From a checkpoint of a small transformer trained on Wikipedia.
Size: width 448, 7 heads of 64, vocabulary 16384.
Each number is 128 + 24 x the weight over its row's rms, rounded and kept within 0 to 255. Layers, rows and columns count from 0. Numbers have three digits each. The size before them is the row's rms in percent of the matrix's.

# down: layer 13 MLP down (transposed), 1792x448, rms 0.0869, rows 1428-1474, columns 64-127
# up: layer 13 MLP up, 1792x448, rms 0.0819, rows 1429-1474, columns 64-127
down1428 097:118127148096148100120121098124119108196135159141159105111096147132125094155087128145131137100085117096118128161140091129148162142122139162159131152115115130081123097069123123102146155112088166
up1429 118:146135126112093123165149154110133146120112104136102134158087156094108167120110123176137126121147159175128098095117132139095108121133088128145087110128153114104126143112095112155101161107132186
down1429 088:107132150132139143105135087113059123042127120076119147080105166113159108099143156104111158155120122101143128069144096091131116111154139082124097124145159098147115114113132151145127154123114120
up1430 092:154141140100149127154135139160106180128132130120131151146112137159114178071112114143151127168148099151099115140091168140102083106146136136104128153158118121080133130101137118122078154158135130
down1430 103:128110113130120125103177124139119139143147110150158107137139161153163127122085111109143108109139140188148156145138108116136107103104113165108124166098107103143108114120146070107131123114129133
up1431 097:141145135140098143130161131079106090159145136121130185115132153176108087101140139159142154117130142116118115150098166160132147144145147142161134127155172159120135130116132162155133089144121121
down1431 099:157160135183099137127135115091149153129114084131112132149122118106124098107113170135116160147164110134117134124092134169124138134119138145153114126095160152117125172180106168139159113136128153
up1432 102:103096182105105081185157121111073104116137083104161137174158108141128163131107165157104156134136136123142123140099103147152132136170098135158108114147092177077142123133116149139186122088132144
down1432 101:121103154122120125104112146108151136152122111157136153144167149124097149157095146139123134092137131141128134086133115115082136142108122112134099111129147129134168117109115173112142095097116127
up1433 112:182138113117174146148137109145099080119105104132152137156154081144143139131150113141158144108117141187113110106108108170126137149093113085109132063142162151117117125105129107163120130154124153
down1433 104:153134114162165138144134111133112112149102119141179152138111150101102095137124132113137140157106074107126143135125144139145130096120157151130133104110133138137120153155092125165135088137100117
up1434 102:083109103135080101108108100160125154163127108115118124154081105126063152133155138138169111087139141093115140115076127151130189107169144098130136108137147150116133087112109114145084111174151101
down1434 107:077146148150139122112139087178135136130094083186108106141095144124113145084140080094172124095160146171120147131135169181137136093110138118128158124122099163127112108129133104115152086156123151
up1435 105:088126161113113137105160124122117104112154137157120138157130118166101147157117129171148179144133093144143176124126130093117147107121143168141098117152153124098131125050134134137132112118115132
down1435 099:095099151134120154112134123147093136110118128116109150105085107147134159151153127135128125068093081148141138122124152100121111146169154140136107134159113131114120137074133128143129101110149148
up1436 094:150163118143141148117147120156121143096124127164102095130129141140159131141121106102096136177145134157093160156107137095112153078081137113109136126120121178142144129120144130137140130146173133
down1436 097:088111102125088114136103170168154120102160112150141130137113125102146132127106157118178127105102190156085164115145068111153131112134140144116150141138119137131145099163134165096107130116136094
up1437 101:084113125097133090102142136128184101139116126093077151129121143117145158126118131103113097154119135161140091147112158130175134121098107106127143119114142161138138086098186149124136143135134104
down1437 101:154135140117131141093111148116115134127123120153144095097113152101080127136150123184117133089122102117106137096148114148165143110139106136121120132128131095148099144088112112088112142113094123
up1438 106:144123131100159148163155119129171159125148140110105115127132156094105179147121141155136111152123144109128146116115112119092153094123126139105157150112172101097110149173142159149151148091125130
down1438 104:134194102128145105176136150100156149080081160187132103134132156123144141142138120159079122120145126129112140145122131094117157118146117065126158139123138088073133116105097145132097163125134116
up1439 105:135109107122134154155160152126150120097121150126111124086154098104108113113155143085106148174101144116099134122117142133087108114104184116113161053151129110102110152092150140094148161157071108
down1439 104:110142176138115127123141188150109127130156143156158121134135119114134080115111128150103150135123175105101107140144130143115116144111119106142118125100117102093186126088095118158117091033139127
up1440 096:143168151133142127130124122164108161124124125127127144111154151176117159119108165166096169109137155163110117158077135162173135188121115108101113133116135140127095107089104130141099088148115157
down1440 099:184121153068136130127127098142178093150163147140156133102138116126158168117132117146136165105152139178134126125118176118161123138087105125111146100072143131094144133135101159095089135126135112
up1441 098:116164150108119094151152118111126124122109148187140103101137128159129161111122100120174134168112130157113113154154139120143095094095178117116125117092107132155162138133100116144104184081134125
down1441 096:086163128141146136115153139133132104103128126135154154130127122119150114127157147155113110105103183096161158102127132163111084095129132111136134122163110151150106123125110136170108155118132136
up1442 095:121093154173126181097188124137163127114143141153134120153143068172136131091133157120121097149161150118117115126130145128127138102113119115121142120129129124129148136111109143127180091120133151
down1442 097:160113124143088165145156145106105083139133103129112126151156105119050155096148150157136100096145090155127103119137082136131132159145130141108102120103090143128150124116125095148122118103170133
up1443 098:149114152105095139169163123091136121145158146147137103157111146132140136102107137141144103127124105141115135141115152102142099130122140143128108140132147111111125163102154160112152136117124135
down1443 102:153156165139161120121173157096133098157136118126132144142170155118131170122171121128138101079122136140101153186137181109132148144138140138121182096142146132129114112093106112102123110112124135
up1444 097:131117110151146125110159168117150189150150109120173102141090151164097161123138153131133115153099132133125107134113177111135114137157134125090105144099128108100124126103157119123181110121154176
down1444 097:127124125132120134133156109108129087148139161152157109105085150072171145100102092082119131124117159073138129131156136164140120136092062116126102124143155129129133134113143139124154103125124180
up1445 098:154104108087170138137123136138147103149136126141143122149129153142067130154131182110172107139140136128174095165126085164130143142172091151106131152115121133089127160116135142156163110135149134
down1445 093:152121110108147104066126132134130141150155101108151119162128144117149133154119106121105106152119145140120161145134139143160115131126136140144114133088136107151145181091171139128127150136108151
up1446 097:151134151092094099128116153074133087134112133123139085142134146133128149079138110089126166176091125105075080136126156126134082153142152129135129107129146134148114121132134177141129139150146163
down1446 096:176117144080126128160130103116136110120142151124144113135128156185138158128111130087108147155085139151115138128114134144128106130161086116141129079126074158131110125083107114143123130141096139
up1447 096:147108123093137163128118181123141143151086132140167102120117123123125169120132124155102114161154122110144105190142115157115108137126117129125143116149120087089111151165159156127135143135120100
down1447 095:125116154096165141125163096102157126178114144124134107085149128156160159132109149139130130164117129159115134141106095171088130154117116183177123160123089164165095159134164133113142101162127102
up1448 103:129147116128107133073181122120151103122098122115091118101167108156151171131136156140119119093116158131105134128128114141152150111151140147155146108122117096111116128128119122089129091114115149
down1448 106:171149110142124139060118088160129137192139140135103107125112075091083132125096149155116158125143085097166151145148145133158121122106090138123110117124172141137120152124154120126143101084127141
up1449 109:124123127135131157189125091135136121107114123109127107139108180128151116120138152185128123100136142101115178136117134144181107152127100115117106144140154148142138113082143111174132065087137133
down1449 096:135112113154108157157141083129145173154115110091154142115146134091121104110093140141169090122139137108162121144084112111124183093139103075173118138134158113145141151142133124089142113115086107
up1450 105:151107118111114173079125130120098138141130140154129104172134090113095130124123126132099107168117136173151156174130140114123114164120145168117113103143137134116123133148174120160170092086141136
down1450 103:141090130137121161136121076105136162134103160136103095122123154085086111133136136097131132122115127125172101130160127099142190137079134109161121142148141112151132102105146078104103117158167142
up1451 102:149091168108129169143131103161096104117132136141105116116139120147148090146120092113153127137141137120133084132128145130106134149153120144132188122102161145104142097129119120142151085166134180
down1451 102:138170154101120146111143118131106130138082134110159109126135129107102105106154120110142139180139107131149112159147128137138125176094084127130159129093150151130116133137141113133158106145142123
up1452 094:168140142112116169127139127124153151104138137150145140095158136170165085135128153142118177133111138126135082098165122097137088104121151117122135147155145160119138114127147160120163140143163136
down1452 099:104143142135142121110151172129098095119130096140123092143117135132142127152157155093138130119097079170130146119129138103133140136155140117120141108146138136139147145088130159145140144172147157
up1453 095:108079153136118138158181122139071108150138132093116165104087160137065125167158167171125129124170124125124133166124110123125115101099100150109090136138168099144094117146144158113108088103124136
down1453 099:129113146168171150132151128151139135123156154103106167145134146111094169127139089136124184113174124078148120120139102133131111107100101169127108108106147153121122068132138087149106158162107076
up1454 102:143157143170126084158143174132119154120089129145089133178087151154131139150072116112153132120143143158109149110122089136107094164136103126106172110109121083094181145148127133141122087131131096
down1454 100:134130109125136108118145098116113160096159150144103176140118117112118131103185165133156136147162138131177125089152071169102121144125140124133113141095127117141125160107112156116112077183148098
up1455 106:139147129142120131112097121083125092116098104091133113119157127158110138113133130127131139126158155142154176115077124181124122131124075079106090111071163121077100124117132137106113163124136103
down1455 106:117120129117111155136152082142097133153152150144120105073157147120133147123122173120102106127122128123119110131138075183121082102128127158111077082100100114104088092116076106121139094147103121
up1456 099:064106112147148092134144131130101117118086129146125115114104105128140149097111130115129141092164112126133148161183116134142104136134137155104094108128125112156160107113113157124103139097133109
down1456 101:100148093121101129118134145118130083094116098138136173110098128157133130159121136071110193105173164124110128153160115146164107171116133130094131104134143111087135108142114139114117117156102167
up1457 098:131116129159082140165149088090122124171116140141143122133134153140112129163119186152132126147142156161109105140123176142140131118116119151148153141123133107144093130100139102169119103133121149
down1457 097:137137146160099154151101129107136145139111124168082119096157105115172102128131138093122112149118099159125114166140130121142144158144121137110170096136128149135127095102142122150085103115148115
up1458 102:108114099126104169121126092112155175183153090092088140156132160125120111140136169112078085136166105133092144078140117106174138138133140169126116169145095163127105104119178135156129115123103116
down1458 101:097131137093103125113161181137112120171135097119175101134138167107122151142132094100131156138150119127133143171165153130132136143104107121084107119125167104126141119135116141200141149119134123
up1459 093:156122164130100141126157138162114115118173092150093111111165117121150149101156123142082110152114109094113104064153110127162159117134111151128105111104169107159146143097182151136141122138130119
down1459 096:166131079148166109141150102092098119157116120132108102124170138146124140144122140088108153134101107131139183117090103152133148131103113129111127111124153136125170085137141112148098088132144171
up1460 103:125097101139088120160112106126068123136113119116155122109162108116169115141083128128135161153131160149121120138115146113164128130117099095124110108155140061112107097154156124150114132106135126
down1460 097:157148118134110127129154141097137148121168152179158123102088140127094107093129096087137125116097120160116110139127115128116115091120137091152092148148092125117136114138107101095121127118150127
up1461 105:178099111095096141154135140120127146162109099137148145159141147115134145147108121106095134122140140169171101123110137112103162148085144111120145093124105130115172121093115132103136145066103138
down1461 103:128160070118131115075105151135109129186138166121118139195147195104146113132131099132132110110118128123109154141082094107105140105125112134132141112119139128092113127158098174075122114104150118
up1462 110:129169109085103114120090147169130129127118092137146104122134175092099118127139129165114133130165106128134135107145098110124126092127117115097116089132145128116169121118188147156134116152105136
down1462 107:132104143076087128122141138109120145116098153144134139143112158164105091129101143142140127158128175128136130139114108154129144160128134128141186147153090133096119152127139096146118139125133135
up1463 091:096145106098107152149123113130150136152103156146098131162126126115085095163094104128122059113137139126148118165101121146110183175154133126155112123092106109102174131133117162154132116142148152
down1463 097:155154126121117123155113130096135117128128142120084129186104112110078141143146070119139103123148120100122138143157122137105157140102115154165139102113127151131141130171119142149122134166156109
up1464 102:144089127133191073108101137110090153115164078115140136132139164147144117142120126144096128118120141131141109167135080151123107112162161126117139106132121164104162148117144132109146121155140183
down1464 107:149133114104164128139083150179165128167108062131162115120139151136076125123159114151174080129131124111120097158165150092115103129149139159094175162132128110087114136098089121105126133121140112
up1465 097:146187121133120118115163161100153134142143105127128175137104141103085107096121139104175158127122107122154169108080161183090093162143134148113116118127132159161158094123141103134141155171122120
down1465 107:123151090170122123110142086147157112110092131133106133121178106122072133129166139155167166173104146153104166102120130147124131163128154150091152100120137072120099127149083130131107162140120145
up1466 097:130086131099079150077124102143099107122093136104104109114162104102109163140070159144142148123130108116151161149133126158099138152128096090129161128150141076091134121132122151118115128126110128
down1466 098:143089140126160153159149121117128093108127107087133110090117120128087194172092117171150141128147139152094098098095134156106123131119128132105089144168147191144143108166158090100145128124126110
up1467 100:120166094119136121136146113154136119161182131120097145091130126168143115109124174146185151168148156144124127146123122139119147079122118141193156110138130106149133159156163109127120113153105128
down1467 101:086139171119130106138124117093119125131152122072111081172136141129132117106129146086145127097117078124122150091112116140121119085155160135109100186141112124136080112152089154141110116176126106
up1468 092:119153122145134108118123200164120147154163129094100157125112120151083145128127121131091104094117162135138111150125147141127159138109156159113119147117109085141103089090138178128089110117133121
down1468 096:175106117102120111121110081069149154130093125175141104153100162113171121099153157139136170152164141163089084123096145139185159132125118145189127146173089095174151131118122107115165126148143145
up1469 093:146146144102105168112122173114085124163126156169136127140129099161084139106114146116099134111105112117161141166142124126163119173118154121140115126132140141159123140098169175121176099128099095
down1469 089:137130107130124113129154134114128134096091181159094155129151133103113108120146053097114086145091101122138134121135139116132124120133114124123133151127102167128155152138102115159065180121092124
up1470 102:139141138120119136120115132104125139152119145082158169115114125131136128124117142159114123138106151143121078120116157157171154129103134155118132131088081089132143126156110154114100130106102154
down1470 104:137147111107125137156127144104075109099101085117126169111103097144121149113140102144172121141088108155087162156150105096129131149122146119130159112134113118086138131165128122119134112115147148
up1471 091:138137135145124119162109188086117119102094098115143123113113134095143111139156115140090163143128112170108121096105136147150135105111152160125130142140101131157129120163059110119138154126121138
down1471 093:112156111128097147145099159127141143151114129148074105110132143109115123110117120097158149162132078146133118158161160122147121155089163127172122131106114133146116140078136130114157165153106128
up1472 094:116117125130128083188115119151131147101155143126124130145116121123106112099113153131081102132120125106161117157137156096143123143101098120139167166114154117114133137154161158105124137159119129
down1472 091:093140088086121091162118154133141150147116111110123119140127101140114126089119189090104137135165135137105136162137098130125078099112116139099114095091140149122109098138132122088154140118166161
up1473 095:130074149102152123144100127164139165122125105135136141167106122151152133097084081108144144143103111194136132097125143145098123117112144154129147186129136137104159120172133149112141116138134137
down1473 096:125134149125149080152109160139134135156114112129171127143135144093145180100162138101087099128109162115162132128118132106142096118126086128130122080153147086097113147123126153145138126135102120
up1474 098:081124114127090087166137119155140143111177124125060194095158116140112106156129150080161118135172162133147122142166113106121101139118128119147112096146166128161133137102109136109150126159110109
down1474 108:116152123161146143101136148128159119148110128149095153086107192122134145110122157077141141130132081163131117096102132104148137117127113129122126110151120137115106105153113133121147119107114099